Weights of a small GPT-style language model, trained from scratch on English Wikipedia: no biases in attention or MLP, a variant of SOAP for these matrices.
Each number is 128 + 24 x the weight over its row's rms, rounded and kept within 0 to 255. Layers, rows and columns count from 0. Numbers have three digits each. The size before them is the row's rms in percent of the matrix's.

# q: layer 4 attention query, 64x64, rms 0.204, rows 0-63, columns 0-63
# k: layer 4 attention key, 64x64, rms 0.204, rows 0-63, columns 0-63
# v: layer 4 attention value, 64x64, rms 0.254, rows 0-35, columns 0-63
# o: layer 4 attention output (transposed), 64x64, rms 0.208, rows 0-35, columns 0-63
q0 076:137133098106154140109115172124099145130090128124133176128129126133158105142112118091096098121119047128115135102141133150128150093111140104160150136116076166124131098124120133116134096099166152
k0 107:131129168135108132118128133125098144141103176136119106117142113107136132139115169156162149159136173119192131135112130183089148123094102125136081114121117106112144133171175111150160121135119144
q1 113:114156095145159112123107142156113122149144095113118090122136151152116108072115115048106144149159157136105123132140115130142114095103137140073166162132142120122141156150141118102099124138153137
k1 096:107168114132168134144128098125150103112131109138111144144113153135128120128146095152134163132116088121109145068163132105146151140122137145161107072141110161124108111111112160078129189101136141
q2 102:131107160113095166155139151146120148097141133132105124147130147104139160205154133172134101115144102108182133145130125135102144132149098119181103117125138088147105123110103137158142157137107117
k2 087:109088156101120102121133101103128139148125140150167123122112102110114167130075148099109120164106117135175107141101184111101105135124139117128118162115118165143142112161098144130124065111115110
q3 096:174131139142097152100133149140139135133117121172135175146123153105147158181151116178153107107147118138147121122168132170123125104083121142163106095084096132125117154113138145170143139125124132
k3 094:135102160137122144123147141098105146117113146122109147101143107075131109132141156139135133172167160128168131155174129143052129184121115085151120111113132113145101150142118155151115138134142141
q4 080:141158093127111057124129119118138129127117125157140119131142120120113121059092143088099111141138166148095135111121101146131102145102144162128143129106127176111124156162162141139124123119186145
k4 080:149159107154143160112132122138145097139121092123119152150122161153138067131128119128125127111178082114119112136158096105150135126104154135101149099148131110105126130090136097089144185091135093
q5 080:126162063151124110146130140121112155112113158113134117106124119125126071068141147113093132136109134098113138098105134134137116164105153115101196116156152144137117125141144130125123108151171162
k5 094:131141100122132101113122089138160096140110129140107152161114121187126126100088084108124121099085091172123138091126136124165127080159150127116104102124122163124150088128162119132130141130102142
q6 067:130117176132124099081110109113089096146113098156110152150168154112121182106071092136126132157141138130145118141154133139129101103136149105104092138105156138123098155136136083144099132120141107
k6 076:135160167123145141151154130123094117146142081115147111143119157073096124122151133148114158138159141108112096153146117121123114201128158169116128106107148138081095113103096108115120133121101129
q7 067:126162106172134077124128099133142135145108123105177135099137129120096083059145144138096127158127175127104100136133120140118122168128164141111149106110107131117168132126159122147120092114152110
k7 092:110141135101116156106097086144126115150125115109080140131121119189126140103111107086120140060131089131093148094103116131153135101109141119104128134147126127102111113136190116104129148104121101
q8 084:105114159171116110100145079103135103153123095129152145126141141155113168118105091136121155128095171150127141165166105133132094114122151144084092114123126105106095132130155118136109080116096118
k8 090:173177169144104147127097139136121162136165083128111138137110124188091120109118115116143153122135107113118116138122085130153139155117138157134140129095183137077152109146154109110142145116149120
q9 082:075162144101138124121122115149156160087130134097127111150129083103080117128170157149110110119110101109111145120122085131140162161157107150159164115144132141166172114096134141144111145112128121
k9 090:144100093101139140103137115127157137145127135111119150096119101149149133136124117103130137096105129144129179092083168162117131069122121103129087134123091157157104127176165141129118137119125078
q10 102:151107126110123100118122123122116102132148126111133150126115178141143159143105107132137160106140109146149117143121097156143118084125139168130122102083103128100100124107128129153127182221137103
k10 094:079153107127114115118152090103168134132125169150150142138149114114121113114157080126103099151121094131119138081163166089110142138158138095147143122153146150131140111080119135124128099159108166
q11 091:088165167130101130113124139144136186118133118143108123173121098086076156138142146129112086122130117083155120145102122142142136127139067124157149114118110128166138100092106141140131153137114140
k11 101:136084097110154166110145124129168155112118127128115148105120090116176115129076108129114137085136155177126156128116171158097125113112145107100127161125104145145122144150139150120099161109160100
q12 090:181084092121104132172140147109157116112130131107123137087102141144144130095104128130113169108107117104116160103083155126114166131110104072100153119120132126119163129170131128122158128164147132
k12 129:099161146142141124145128138136084118104097152143137097143142127106129129136147133112114102174127138136124054128147119057143121143138127153122128142123151119120182119097078099142130097137130173
q13 083:129107168136153117110129147113115080159142106162121161130141183130129160131078109160141167140150154125128131117140129121092128112116133145069103143118131100113088127127096080101103133140127164
k13 066:119178123104071097143120110144093129138119105142153114125121135117131126132167119129103150132108122116133101130171090067195130126169111144120129097124169116113130101125120132098149145097140160
q14 094:075148159155139115119139107130131130104165118148118125174116075129102117147144170131134098079158091099176139123132153118159150132135112162128121158139121118155115128097142120140098103086099127
k14 093:151078104091133132135168116099132139113158135111105144105108140145146125172102154105143116120122159154125177140091123207099117108110131124109124140111098129122095124156133130102129166124139089
q15 102:127155100120144095147101159157134159152149105088107126115090117149129115089148119126110114126135109140142110127125146141099180178151140134145159161142144150123144121124158069101104109100175149
k15 097:102108142172105147128153151120109116151117123133067114137144095143070099149144146128121098110140119111109142115134160155175117083132130098131159148156097127155091145112154120112173103135115107
q16 083:125108148115094134156114135117066123150128164163127137148129129125162183139122108157152167136145121161105119128128119132134124113123138164109099132139110108115098128147162100106123174202153150
k16 075:138160142104101090129134109146139097120120109141145157174160132101138144139154109114105153141119116106125084109202137052162142148147134135111130089152133125146108120122131126126142125146122173
q17 098:099095160149057092104113128157151139128128138126171170120160136138117117151159147141124085144104134153134125145170112132130120137067151149173138106115123106134130113113143134155135159130155149
k17 122:158127108171132178114115123147172124106125150113121101122143115150095129133110078138095116093102105126110163108096112142146131111128127104164159155149110153129159121152154131160115123190112089
q18 107:178119122140116161155146124143149087111153122125115136145097091159137130130150136131098151093144113092141136143131141138146125116090128118078068139175108085117098171120161118107160124136148119
k18 094:148177131119085077147085136115134116136106103147169100138141109115136153144168126098129159138109117108134100144170096101123114119117135132135131061111168141119125130154143121144128138155147179
q19 098:133154107118123146181152154121088115130114152158101105166162142154077133119138078121161120138124119133145115167154125121147172118109122099118156127139141108109114117120136072121080153116120165
k19 127:130100119172087139096087140149114177122128091112123160176111130159126135098123103117144157133150114128124116137161150125155094114073130172160145125107128120140095102138149160128164102141122114
q20 084:160112121082081112110097177139120157170136122136131110085132170109185163145103138116145134132138145146147104139153121137122083116133118137148105154098127142096125148171153126112148155139156122
k20 075:131160120096097074139101093142153071121113113143161124145153128110147126119147117127086141134126109107111092106177127065147139133149118143122144083158127115147148127096109128129150125138142172
q21 083:102101116091146169139128115127079139115123100107143115156146139134132123104114069163121126135137115120129090090117126111131119117140141144182135083138094118159134105153168162165131163160096116
k21 109:113109134136122162134149091114115136107147141091095139158133142129111124124111119141141113114175144148120156076088151174098148114129160127130159158113129148091120101121133151118108150118110047
q22 108:138135135170154140156089143103108142169116058124084125112116145101113130093114090137112148136121122095151141126156134167122163085104120122117158081115098122131132125151149097145114154156134123
k22 105:089138141111108150123154157106125123133120158136109119144114096099120116132122144085137136121137096136114130101169134117125097144138136109149109144089205159116084089065084119138138134137149135
q23 106:123145153143145122084104121169124148134144129083130150149137135135085130153148104150121173118138150106138136113171110148155122156107112181158141118106186099158098156139146131123105104086105133
k23 109:185126121116121111105132133138126130169145087157100123121125078131091114124123138154137140093136111137114178119133111164147091096087150079135121144149148140141088146129153122163097099151152108
q24 111:140153175108113058109109144156129118128142104128110141097100104138078110155091118094116103142139139122123122135157105141090141157121162143134117119152110144175117082145110155110137151120143168
k24 110:125135122161129136111123119139163157099131133111141112119147119146056099157180120132111127104115112115107121135090132075160104097128110097112141162144166125146147137156097185140123119129107094
q25 099:137104095109133098079128156131159118148132094135111131099120135157161138080114140105110142118150160137140138135117135161086121133118119122106124151135115131096164123133186129109178111110184084
k25 087:107189159129123084146110099140105095133107137137139087114143129125124084122151113176119112145084117099093084128143121106131171100141135143122153132083170130122149161096117105139125127139124138
q26 099:138157154148110154082168131138110159086128132137128122084123122084099147145176110111147136154115146110150141100124132101127095111144083125148111081079138144126109150142162146130170139146137114
k26 097:133140145120186139134099138093142102167115129103155139131155106087170137121106151104133121110131127136097133113116170168117124106149125079153108156110127135105164127055109127135092134128149125
q27 114:139125146105138119177135152133127147127119141144116143101128109083114104173141122127149114178102154115127120153157150137075139130179135093135117097131087165136144115097089095096114128116084115
k27 113:087109118123115185122172155133133163143119144090137125093119170141127129119129135095107115135114119108142143111115206129126133138152109137133112136125086092135151094123097156078128091104121136
q28 105:090162135143158095105156161144075113121125165172158120141097148129118148118112114136118082115145148134136120101107123109127125132125084122176095106152134162102129108145100130125161093130113173
k28 105:134149131087121137164095114115122130084106127103110148142147125118137108122078157158121135132142153125147095177129138128130147113136123126079146213121108080144145124164157155120109149124135126
q29 115:109103167122139147131156114123120092090144142132122152168147122142085145151155087171146125107138110126141158099149108127169169116107116148161120074129163097155119133125133092160115126157097135
k29 096:154118111151115140107156145109090181114139133160111149149111086115117090157140142138155165129133106121088162140132137137096076125117123084138121143116115146131091084157148119153107129177147114
q30 116:123075146117111129084146111107136092118114118141146144131131095149161093154145135097142121152129120125103151109118129123143084070129162127140068101118099142171132127125158159139175142149128108
k30 112:119176116103170145161121148089122128097146122144150143099139163090132118167152115104120122132113113116120145115101115128074146146173122113152123109107145144102168097117073109106083131118126106
q31 121:143108104099152100099116172133145162166117092102121115107112184165180133116104100128106120114129129117133114119112143168116108112111129129123134139128144117084147137139135135120170127100201108
k31 110:106187131121126096178102129140117101146139146159125076141098115118116111091163135184133147121115081118119104140130144142098160146175169152122129155117156124140153149113134090137139131138135126
v0 096:119164139146104125108123115131080138104144133084130120125157113152079135120134148107119116117117122127117120164132088105130176121166144120120101150156119110129171171109176149146153156115064133
o0 080:142070103143135108145143127146107167073161143151099105110128116145089138151113140124141152124149136142090126153117124124128080111092086144115140123139096132108124074094141151108153097147154105
v1 097:170106157128127111127131135158126101101109149160150118116129113152118069113132096117137156122109101178139120103109134158155093158123125104140126065155112109114108099153108111098089140098158127
o1 097:131109121143116091151108110129133108157092119094154160126129159137129123123151109111150117129126135116122110087137134150116176119119161111162175070148146126074162154111134097172118123154116084
v2 090:165150158153120142145186112093111117093159122150130152125162119116162100134127165123136121141145110163159095135134144147144136126142129077134118114080133123111138109136152152081126174154091152
o2 095:124123126142135149124089161146123149142168115104121133086136137158148117141112153152069142152135106169149150141125121141093146091125169120161159118134103188128125128169156167133172145123132116
v3 092:123114098160187113114160100142098129162168115126135119141136137108132121082110168145096123131106152135119147140147134096145172122195150136125105113120139083153107178127138135146139146148128111
o3 085:154134159118093147128066133138128150105151147162142096113149121106136152171153122103135092140138136123089134139156119123131100157095124073123138149135110148166159113118155141179176124146134123
v4 087:143128132126127159081101130160140093159124153118096142160102117195094158133126141136126151128147087149109122185096146114122129159163121146114091129125142095157161122123138101097144159124117125
o4 082:113157091076104127149090159079100191143127154108131102105137099156186111114145111112109147097142149125116129118110103107135109120125128129115135137125102136092095095120148108108144126132121171
v5 102:139128070097155127139117073161071150110149143107143083130110100135153130125139156141150134072104160133150121131133124109157127126143145110133156096101130096137122122089137137090124130118164101
o5 115:124144164163117101164135082109149131153145160169134133191150104129117112156151176108124119124159126132117149128130099087137113153160159141114143112141102131150102140154144149162106136173103121
v6 080:165154108129139108158136075154071111126100145144117128157164129164101063119135146127113156100133120138186098152081136110131144142160149121141110106113150131121159117126134120114151144148128138
o6 076:138144108152126142127141142081140135123117144140130154155142147100195135135141149163149143126141126153089110155133093085140150106095167117152135082138152146136099114090175099114117121144158099
v7 092:102143133097136120100134096116145173106152086173106114159141137095162131153137147121116132107110117099107110139155093137075112131118120124165169098092131155118138126152176177114128145125116139
o7 092:107112120132099107115149120129108138138137147138113113135115132151121137166114131178083112159097140106154119091196152146157131148162133152116110124150108140181124143152085147068135151141136108
v8 085:116145119103133127103142101151097091117104135133128143127134103146106141091082126091103159106135123118114121145166092123101130097113144173103126123121106106134148127076140151131117115074065090
o8 082:122090076129123149135134167159132138166138138095150170136139149123143111131131156115168145132116132114117108129145124117112122118087099125085129176170089101128121088137141133116067122145088147
v9 086:148112082114186169168144115122111157142153115163146108130108179119152154148120134122115095125124151155149125129142136102145090102169181164147118122115151121168125104106114127128150100140144133
o9 102:096159139150126092119106122114133110127112134144112133128141108122167119148113149083122106133148135161128135140129138105100088148133114117096139202138129184110170179131154115124092168114143098
v10 082:085133092118123095099106168130147129145140118096129140104136098174099128097108086142110113137162072111130129154108114097137158155101122138164155145173103161120119162138118109136138110122161140
o10 092:149098122068143099122168169106116100133110169165132153160136102076119144113160111145141128071141087125146105139136104122120161134125120143148124118119111124121171102083115145128145147115130109
v11 093:136092147144108096150091125089148136082106114161111157151131079091114113134166092134115115177135129082120120124117154137109153128141133106130104142148081141123076125116107163134118134114161126
o11 086:104116130113161154144172150153163115127134142121134131119168149090101060126127100140104108166098173114130098106066127128136095120139134140142118098129147143154140125131088121129132169113108110
v12 085:165111122085182138137125143132123144137164128166126099120120136143159108156105144156114109136108184152163149117111142124159124142127099120136154095126165134171144107134101069131146096139159106
o12 080:133173163154122119104135113155137138133111145115115133166088086152143144154153156134153144115137119167106129111134117161119113079115176111103109155106125132097142192110103092144150118120147159
v13 102:122145124154127155128127092115120136128133093144120132104116148129167129161102172152105126101146099121188135146128101128164130104171145123097170097112152133143172104163121126083144158115084133
o13 109:136106147104099107091135113136133169179167091158162186103133103118149116119149147121136139118125135158127140129132117114134140156152135111103111128158128138103115168171170174086145136134160116
v14 088:121122180116122136108166151121177110104116156156119158154143151099138132164133109182108135159121121136093144130202120147134121162083120091112120156107108090120122107140130135126143120143137119
o14 078:106154174119089137148135144160103143084105085085119172113095133169119149114118128131128108163132161139144117077112102108134141129111100132121137117103180129122146129144082141133125146143158157
v15 087:135131141146116116074125154151135125154108134083142154178117135143068108100142117141143153085135081180110079134122180114118112145103156126132124113110094107136143134131134148124122136133122160
o15 077:151128122122159079149104163102105133063122109085158123127125132101188104123140127117112127101107145106154134082138149097110135143104137131114128093130143127126100104121087166151146103095121111
v16 095:122137105106124162089105144118171144113136105114139124153114141116127148167179144130115128131142158087096114145143075119099112097158137166121158084126144162132149147135144118143163138118068138
o16 097:123087129122147149090156116105168172137140135179080096146133135138143156115101121092129159095105132125152139114177149130147116112152090116078102133108168125155111115131103118142119149130135101
v17 072:119125119174123143119141111126132132119111093135117171117147113102119086116171122145133168173141192113150111146128102156070125128139119111124143130117081144159136147119142173137152131102138174
o17 077:138163129112131168129149166137086152093125148155137122105148162115093143138105120136185149099118165140143177092129162116113128133108165105134101123110156136155153109147139157113123088119088127
v18 092:140150126130094133113129137159150138146136130116141143134131155133139119104084078163163151078153153173099124129147143079159107107081101147155131145145134127118128111155108096096088114135088136
o18 083:138158130105141107105137153123149096123070092150120124081129137187155113131089131114126145132124096142148086134136116130110163154139124131100147091135122067103142126155133132164161126142163114
v19 089:099107096088155110103115126111088124163122097109131105134103144110151160118114105125106115138083130142139126120131100152099121109065161148157138161112114140083142108143142130170110127150168168
o19 083:126154106152100121122144141115187141140132115095119176124108124134136174148112139094153103138152114092137125102114149145128117139122097163149134108113118138185176125118146128132103093059135123
v20 085:150090161136138123107141140113153088096148130138139166123145140093120117124115131123124148160127093156089116134143160158178175130129129091131103100100137148126111100135070140133086162157151110
o20 077:133109136119139155147094151126190130131117127070136124113142112118152167096128120161128114137084120122143150122091150113114118102113129118123155164138146077138167165142153132170154150174144106
v21 076:116099138121120127153157108131145133111103159144132117113111112138106102124145114122124165144155122116139122121108172160160149116160134132181075109116132121162127153114137175157135133049168154
o21 078:078116178108138168157115142103126118068157143152091155129157125114102076152111136127155107125130167112141115127101167151121156108128138093104136146145126117119110133097156128090117146143114107
v22 098:110134115112164126122130158094149077142119167113133138115119110111121147123146144092150081134100109142101142142179094144141101164121148154113145155134099117121077181080135159130139127122150115
o22 090:116131097155108117133134116126116092151149100114104099152117126107089148139146085086092167094135137152138155093130132081103121141139098141093123128118154143161152076102108120137110160156100157
v23 089:162116132139123121160119161104177124141152178100133147155126166109092090115141143179099150147157100155165141098122160107122134126094136136098111163093136131111139113172127130110118129134148096
o23 082:131158134100190111085118121106137128123108081129143160105120129157183141137128113121133091124123115137133117105105115144197145097119138130126153143117170117136111132078111144117159132160100159
v24 092:143142108101144182106111117124092167126144134132120126125109155139142176152137114139099158117157111144138154150133106117130103145191146159137152062125143127144161134138118088157174136128106122
o24 091:130127174153093150148137158122113146176145118156123148122112110122182166128114116082168110095134131153096157163136155146152125107168115116104134146118106143098095152120085140116130126124136087
v25 092:146079098131140149142074098093091146101124162107143126133137130154125121086118116147131156116139138196130125176159135076169125124091116109133132123102109121132132132095112114109110142145115106
o25 094:145151124163128116142164144136143107125119162118114122110145146144189138116140142099112142124178109077115156140095140101149182087146134095106126153176147110106159128138115169136124148133150140
v26 090:153164114131106131186126142098109138105128129114102124159139110106150131121156120119162139102128103184172143124091163147103141191111107132133091101114136144119096128112128089104104147135160124
o26 090:097115120162123088151128168163152100122114142117157134129134149126152139132122089135124088095148121158125145162157107135139129121169170124175148108085125128145072108120106102144125175103122152
v27 083:109160110125141159118127177096122124127134151107169168116094173102133123151118144147119126118123121113155119047115091099123127116130160123142155120103127157124141175116118170120121137097090137
o27 080:161106101112120140113150082126191115118167086145120169141090116142143125147093111142131146122138129110128160115155186101127135098067133152113131120117127105096115127155131150147161144136129112
v28 082:165136106112155144169168139088170135097143122145086157073123136102144139145144133142118106137087130143142147132132132122140151115158114120106162168107154153137130132125105147150106124083189127
o28 081:065155165133148135107136132152143141134131125147153141111140141103107178155156126113087113067114128101149099151121143137125095081106178164127129119119131134116111126141133128114140148177154153
v29 092:171098137130117133152146088172140134136150102125140134130149125165120099105153120138114113103107143131078126147158110120141116091115108137079124121173119091165120118110090134117097112133073084
o29 084:118102156146154129086100148110107085121114143146182105114166146132110124084135147147140162139141112106081079120144092114145110141148146123099176132137151147081157135131113154138111141114120112
v30 097:148189118143131144113112125099090160121118163159144108139160160097120130149115166179118143107114144102123175137112143088131125151108153146135143102121164188135145133108104141113132133166139141
o30 090:149109136183141161150137130095141134141111091151092120178082147115134117125112130137136103117138167144076117105103128110136132144144140108146085177123145115122147102165122126117148141132190144
v31 101:163101161074112112116136165143161077126128132113126073121079121148126120155132124122110116131124095104121131111078131191104123119110136141114144091130140112147148097145131082119156121123148121
o31 095:144142146147134113129129136098146157140166144108135155164114084141117137129156087144128151123095140118164075118151135162153142137138101151162125138120122158106114155099149094182076096129101143
q32 090:097147173127128153133091143129148138159100116086092136114115124101115120176094148170108156163137108120109133164154159104105100156151104121125167110104117100111088123126096130148135087133117143
k32 084:122178112130061151166147117141095141128101129107156119113166128083130124137103151144158090140101135118152134162088124127142117166128102104153125132133114159155108132127130090144128094098153164
q33 104:118162112165147134098115143103101061088168120115123092144143120128135120086135098109136129126101114121157108116124124119105084107141139170094166138140097148123120118133153114117088091125120083
k33 079:170129131128132131120136101127115096156172129132123164129123132119090120167185115102157121109140172167094133184160170117124155141162130116123130124149123129100094126088095120111115153162128127
q34 104:114132101146125132126113138107105091070186134090123063146140137140141111077136104119134142115127128136166106122104143149126111104156117156131159113141105141099165089105151094105099114126133128
k34 090:127157087094175122102112140118105096141148124148103117142157162148108131138176069128137095084150160119137105149133133138155166133123112170100142135140144131110113099085136136087125148152124116
q35 083:124088103147127101129162120149149141180129118157127166121092124129103148118140114102160112091127139112149146121154140149134144132072119092115079124151178124145118110104126127147158179171135131
k35 077:145136147124121114123111138141168172095104118105119114133104109144122165109101125165068160124101073102134085078104136137115163107121132124142143153121110181139170141132103108115136131138145136
q36 111:121112167094137112124106096160168167149079147105148176136158081116114139183124128177122123158097118136125142148170140113138143165165129108149102127122121120127104146133128138132143108107107118
k36 093:120152145111086129097133153143130178126128114116120127102099130071167156139123136178112126140134159108154157136100128131132113156087136107137107110143152141178129132184130143157131138096172143
q37 081:139099113151133185154077147147112147082123122109138107167160132141129138094131156166087119159103137117147124091099073110116150118117125123155125128131162122137155129147160137143105123079133116
k37 073:164097126125152140144140159131079107074140161156145093166114133113151111144156143119140089134152111123115077159112145141148129130089163137123123107137127123109075078108132137127166106143125121
q38 090:096085095097103146126105146173142148153120106125149181101133110079096147144108167140129101116119145092166182145119169138114133134107120101098111136133139121144103142122160138161128132147125128
k38 098:121144158118115137146093131139139179127115158140146146092092144124130130145101156188089130161109100102168139123100131123073092150124133113112094144127101127124112174143126095162122094114138138
q39 085:142170149152173161122117115114138121136097124100133154091147127132127102141099151108118098145157130105140158121125132123076164129112105122096133196165122081129134123101111114133122104093173134
k39 081:119142147166093130128153141149126116112173149130131112160152140166144113129148091104130139128144163143107175136142146099100083126109126107110117159163102129154125103115188136120126113064133160
q40 087:166088124142101156158115137133129109129123114152135141104147100101140133132108125078144140135113146120126189178172178127160131133120114139109144121123135135109112116153172165135189133166126125
k40 113:130119156105104115134134138127149208151085114113117170126103122092151145160121137153133099111111121154152144103123093118130139111113132131155116112102161118173139205143151137146120132139111144
q41 095:163132170143132104083134123106144112178109152131127179168123138117099162139140142142110126120108142121138147151162134122155104119119129145131073125110128117133149155099108173136175149138117068
k41 062:127101110122094158125117132116098149119108099153138100143088129135186102114094118165135132109135097090073142134131140133155101104155121120153146105102129131129160147161157147118123171142136184
q42 102:083155116107129146129151202146124097110128098122120138121120160131156128116134126099132132135131154148134103144091124135065155124134114089152134141124162093123135139149130056113133107097155125
k42 083:106177127138152099116118129139139140163165121118162132075107132123145108165134153101149128098160124183149103124130144143095127131127109129161083152131113113107107143118101129144140091060126111
q43 085:159138102122125136148122166129141092131119139168126121098145113110153121140110105117132149115137187086139163128160198123168137095143083118111148147106134121100110112161167145123133125169137142
k43 108:140124120104109131139145124136129209138092103085176147128116122094130158142150159158119123131133113151135144109147096119126109093079124144148115091113168097141132169147172134133122125154133141
q44 106:148180172154145114136139096165160174109113148115123095125149126121112140155164108112140094125139143128128135137131107143094112101138153116146075138105165131170139169121147088151114094102127106
k44 113:131161112133170162132140164135130113138111123145116098109128157159121084134122152111136120153186136133097103162132162148134134121109130154108142125151124117117127078144095159077159112077165148
q45 111:153197141140172108136127119131120151126149119121109100154140165135136109121132102117140111121189103134160109153128130117106134121181118130128113138102156115092098133170107109120116131072164154
k45 094:131140136104151161105114152139110168127107096111141092131150096131091160127161151177117102131103091185135153120144134129103125125080118080100130101123182155128113151104116118133139117110122136
q46 106:104150150109163151124113124168107163129154126094152148141114148127133142134122146142125089160163077154158108164114104130081138152134113156142135130120103113104173092133132152119129127059149121
k46 103:091138116153147169112116124141132172114149108116134131100144115137149128141128099151125110118127142143135152117086187154108143137133121126115124154123101106136144093129158142119174077054174116
q47 126:110146113157152107147141167087098149138142113144129106144134169111157125083109128116144161112209161149147109141121130164132141122128129156082130148136152108097109103120135098105130159100148131
k47 122:102140146127113111139185124142145134076125103120133169148102140148118138138136101125135118116119106138138108144180115086135122111088120149177165109089137157130094143089156101114135136184123144
q48 108:132189105134116129179137148116106115157141111119143133133099151132148128121119113101154152092171136158149088137086131137128112132144142131115126117135095133083155106106134084082102124076163120
k48 113:121136154108066106131150080162153140150121123132126152123104123097160161131144108143127128112132140145107155121164143091149112160124113157168146096113139102125091140091168093159106132162098132
q49 114:148085121146127130132154152125136110107110163131162142101156116124132146117116144101104182183097131118116172122146158067139111109131124091104170138138159142137133099131120137125123163163102095
k49 080:144127089112088087157122121173151103130148159162128133159133140108143142116108146105131170136128133112141078140160100091132150128137108106124108101114140150118115159135166116079115114183132163
q50 121:120138136096104073127102140097099130127156113111130116102155124109128125194111113105135081142113156130166105134120111150116134121134139117193084119119089155136138122111085107113117126094107104
k50 102:098157128107123156128140138124123144180128070089113114114106105137100123098152118144119117121130120135131092114149222157158111131140113163096125155142141114120156134121119101120121096117118093
q51 098:136141153119148116079152079119117086108160109144125098178114146158131139118127127088172104110143103112174086141123103128123116158135146106095132137136175136128161129087153121133120145108097121
k51 111:118095135091109127124116107145091144074133134125166121177115144173125103114117126088104137147121116111097187154162107100113142154137140097103146119133109141147100075106137133129127113103106099
q52 099:156105144126104155132135118126162144170141173145135177118107097135125167168110093156142154113118103088129095114154115104179119134128131119101136077142161115122092137165133121149135125135105155
k52 089:165112134098124089129140100122114083119139135159118124192130143096132148102127158081117166115115104113156086138159062094122177123127135132140137093138146123146113141111110119124141128143129150
q53 106:111085122116091115135160099127151171135133090115090109113150111144136137175096152150158131166078145165082128117158113111122135157152148122112162101118122124157118117148107156122140151154111103
k53 116:084123096138160168105113127122140162101138128104099099120101103178125122122091112149100089141136156144110152119080183140102128153127154116115121166121104142104134115152146153109122123089126096
q54 115:121131176126166075077086101157103099085123159132133154116106151118144114147137158097118068119115127102125133134114127146086074135123125120130099132151117134129151096118141131153099140130116110
k54 116:113142133125104133119104143116138134146142107075156137097153128121126134118178127162168156142134125163082116132122133159159108105132107122139085150100115107114179090094142129128175114087162111
q55 094:099112135104156196077154136141125118111180159146114110129118123077135080102134094161103140137106147100171148142117170108122102109129145140101122125136148133152148136105139115124139132127092118
k55 105:121137114125161152148121177158114147108133089187132140110126139147109112151144119118089144142099082124127174107142125140109089157087157079084129113140144116132131126158128082108115147143140120
q56 109:119132093102122129153128158150144115138130114148182132138138116152087116072113138152141122110156103123126124174100143103105073116115142159082120162093147159099142124183127129147107134131136128
k56 112:123133108120097134113112110165127164116132127186118147144093125124163114126096128128090120112109140124157089149160125148123127152118109155108141077110070127104147140110120158084128100108181150
q57 095:101124110156124118116140057087111102146130146151113122129083051102115149129162108105107143105106122143105143127132110112150138138113136109107141093163138140174110110138125118163095118122103107
k57 094:183097114142129105093111135127107122073136128139113112111125132154163137156140139140132133168120138132098171088143143125114135157125177113120143203133105124104119102111145168132137141173118125
q58 117:138163142131153126139138167138061163178146131147122131163131147115072137143157121144143107104164133130174089137098122128155134142119127127129079101122122154138084121103101154120118127157108135
k58 115:135111129125161134135138159160098065102148150148137157145124121133119134102128131095130156131122108109152115161158180116125158135081127118133138128088106165132100085110086141144099107084152142
q59 101:117155113141117189112125103110086136127127117107117152145147143108143118133120112167175154111155129161143145153126129122146169127116112165109105151095137141120175113139097112152108077119145188
k59 121:157141129085122122145126114139103117101124101147078109151103100143144109149142117107114107086115110075143091143139130110127124164120106142134176125147111167144137077167130120117137105129187153
q60 110:157120098172165128122111145154112124144124102148133123094128106123096109145115151137071130114147110103145143152158140136091110161063124080173101162126141150136124130157122118125103154097143147
k60 103:173121148132112142154140116137116125126134135155146117096194110130112140125125127144115117120085076096168107116163122174132107122182110161137082130119133148124136108077110112119129087112107121
q61 116:080138157091135139132118133138084160089132163122121106153145133146090157113138066152126157133152116112115111132148148075157133113072148107128165129140143118129118155146128115120073136129128131
k61 118:131172160124134129135185143165073080081141129138130134128126162103130111134165155136144161149140147152131111141116136123101164154077165152130134103142113132120121117133120108116158099147105091
q62 110:158143124145139103147089142129112106149154157096104119161101130165119167123146119183079127134116130128154124144139129137106112103100137148119114132133136134108145132114107060108134109086195116
k62 113:145106155134158089099148133140121085165138114132163129159140135083108142134131153119131126113115130145095089138135108166175153110170147129182146084111135146120117137121113099160138134172092124
q63 109:081134123087138097133128116096115157169095111126082072136121125152184093102118128117142147093114132118120079143110131159098110125107108139130108120101115124126124134136165121086143162159119125
k63 114:092129106138173127149118120116135142135134116105152126116129149143153143085149102140128164114177123177108106174116077136118114095137127183171114107148132148087125181141140127147107135133135112
v32 104:156148114130123119118146111103128089110109198088180124111118156123099140136167148104100126155127147133104163126158160143134170130107166119111094140117127140087146142120113123116144083160137145
o32 107:152134129139113115090159105080080123109155132108151105139122141114154161105116124170161116126127138086132171084138160136142183130143143108133121150164159101106146125180126137098108145121126127
v33 109:119166143086113150091118147105111117104137131165088099167142120093096163107116133103114155135059144120106098134112143141135131134094171190146122090119129112133125129126098122131148125131129144
o33 109:127120137113139102176134131119130130159147097136104087151133136115145130099083148095097135167086144147151107123109115157130146150179127170113111115129163159110109153152076129111133166101148104
v34 106:093145128149109137097074087123110115136110129137105156088120108142117139102116124102165123118127147174153107098127129129142109125160118119116127149182079109143139149115133104097184135089100155
o34 101:137145127090083124133172147123142132182124141099125119138112159085145153137109134107189123107122124161140111150131127156113124128132123110127105099124074104146160129083099109075128116148145153
v35 105:081132147150149096112150153107119158123147123130109204141165113135124170148141120099108097099115069136113140136144088130179146129115137110118150086115100152131119102145115126150117121143119143
o35 120:134147127153143147181142176103136135145133114099152160138155164128134155172106133089109136136151106137105122101077089115166135100120134114093154101129120089116114158163147126126166134141098137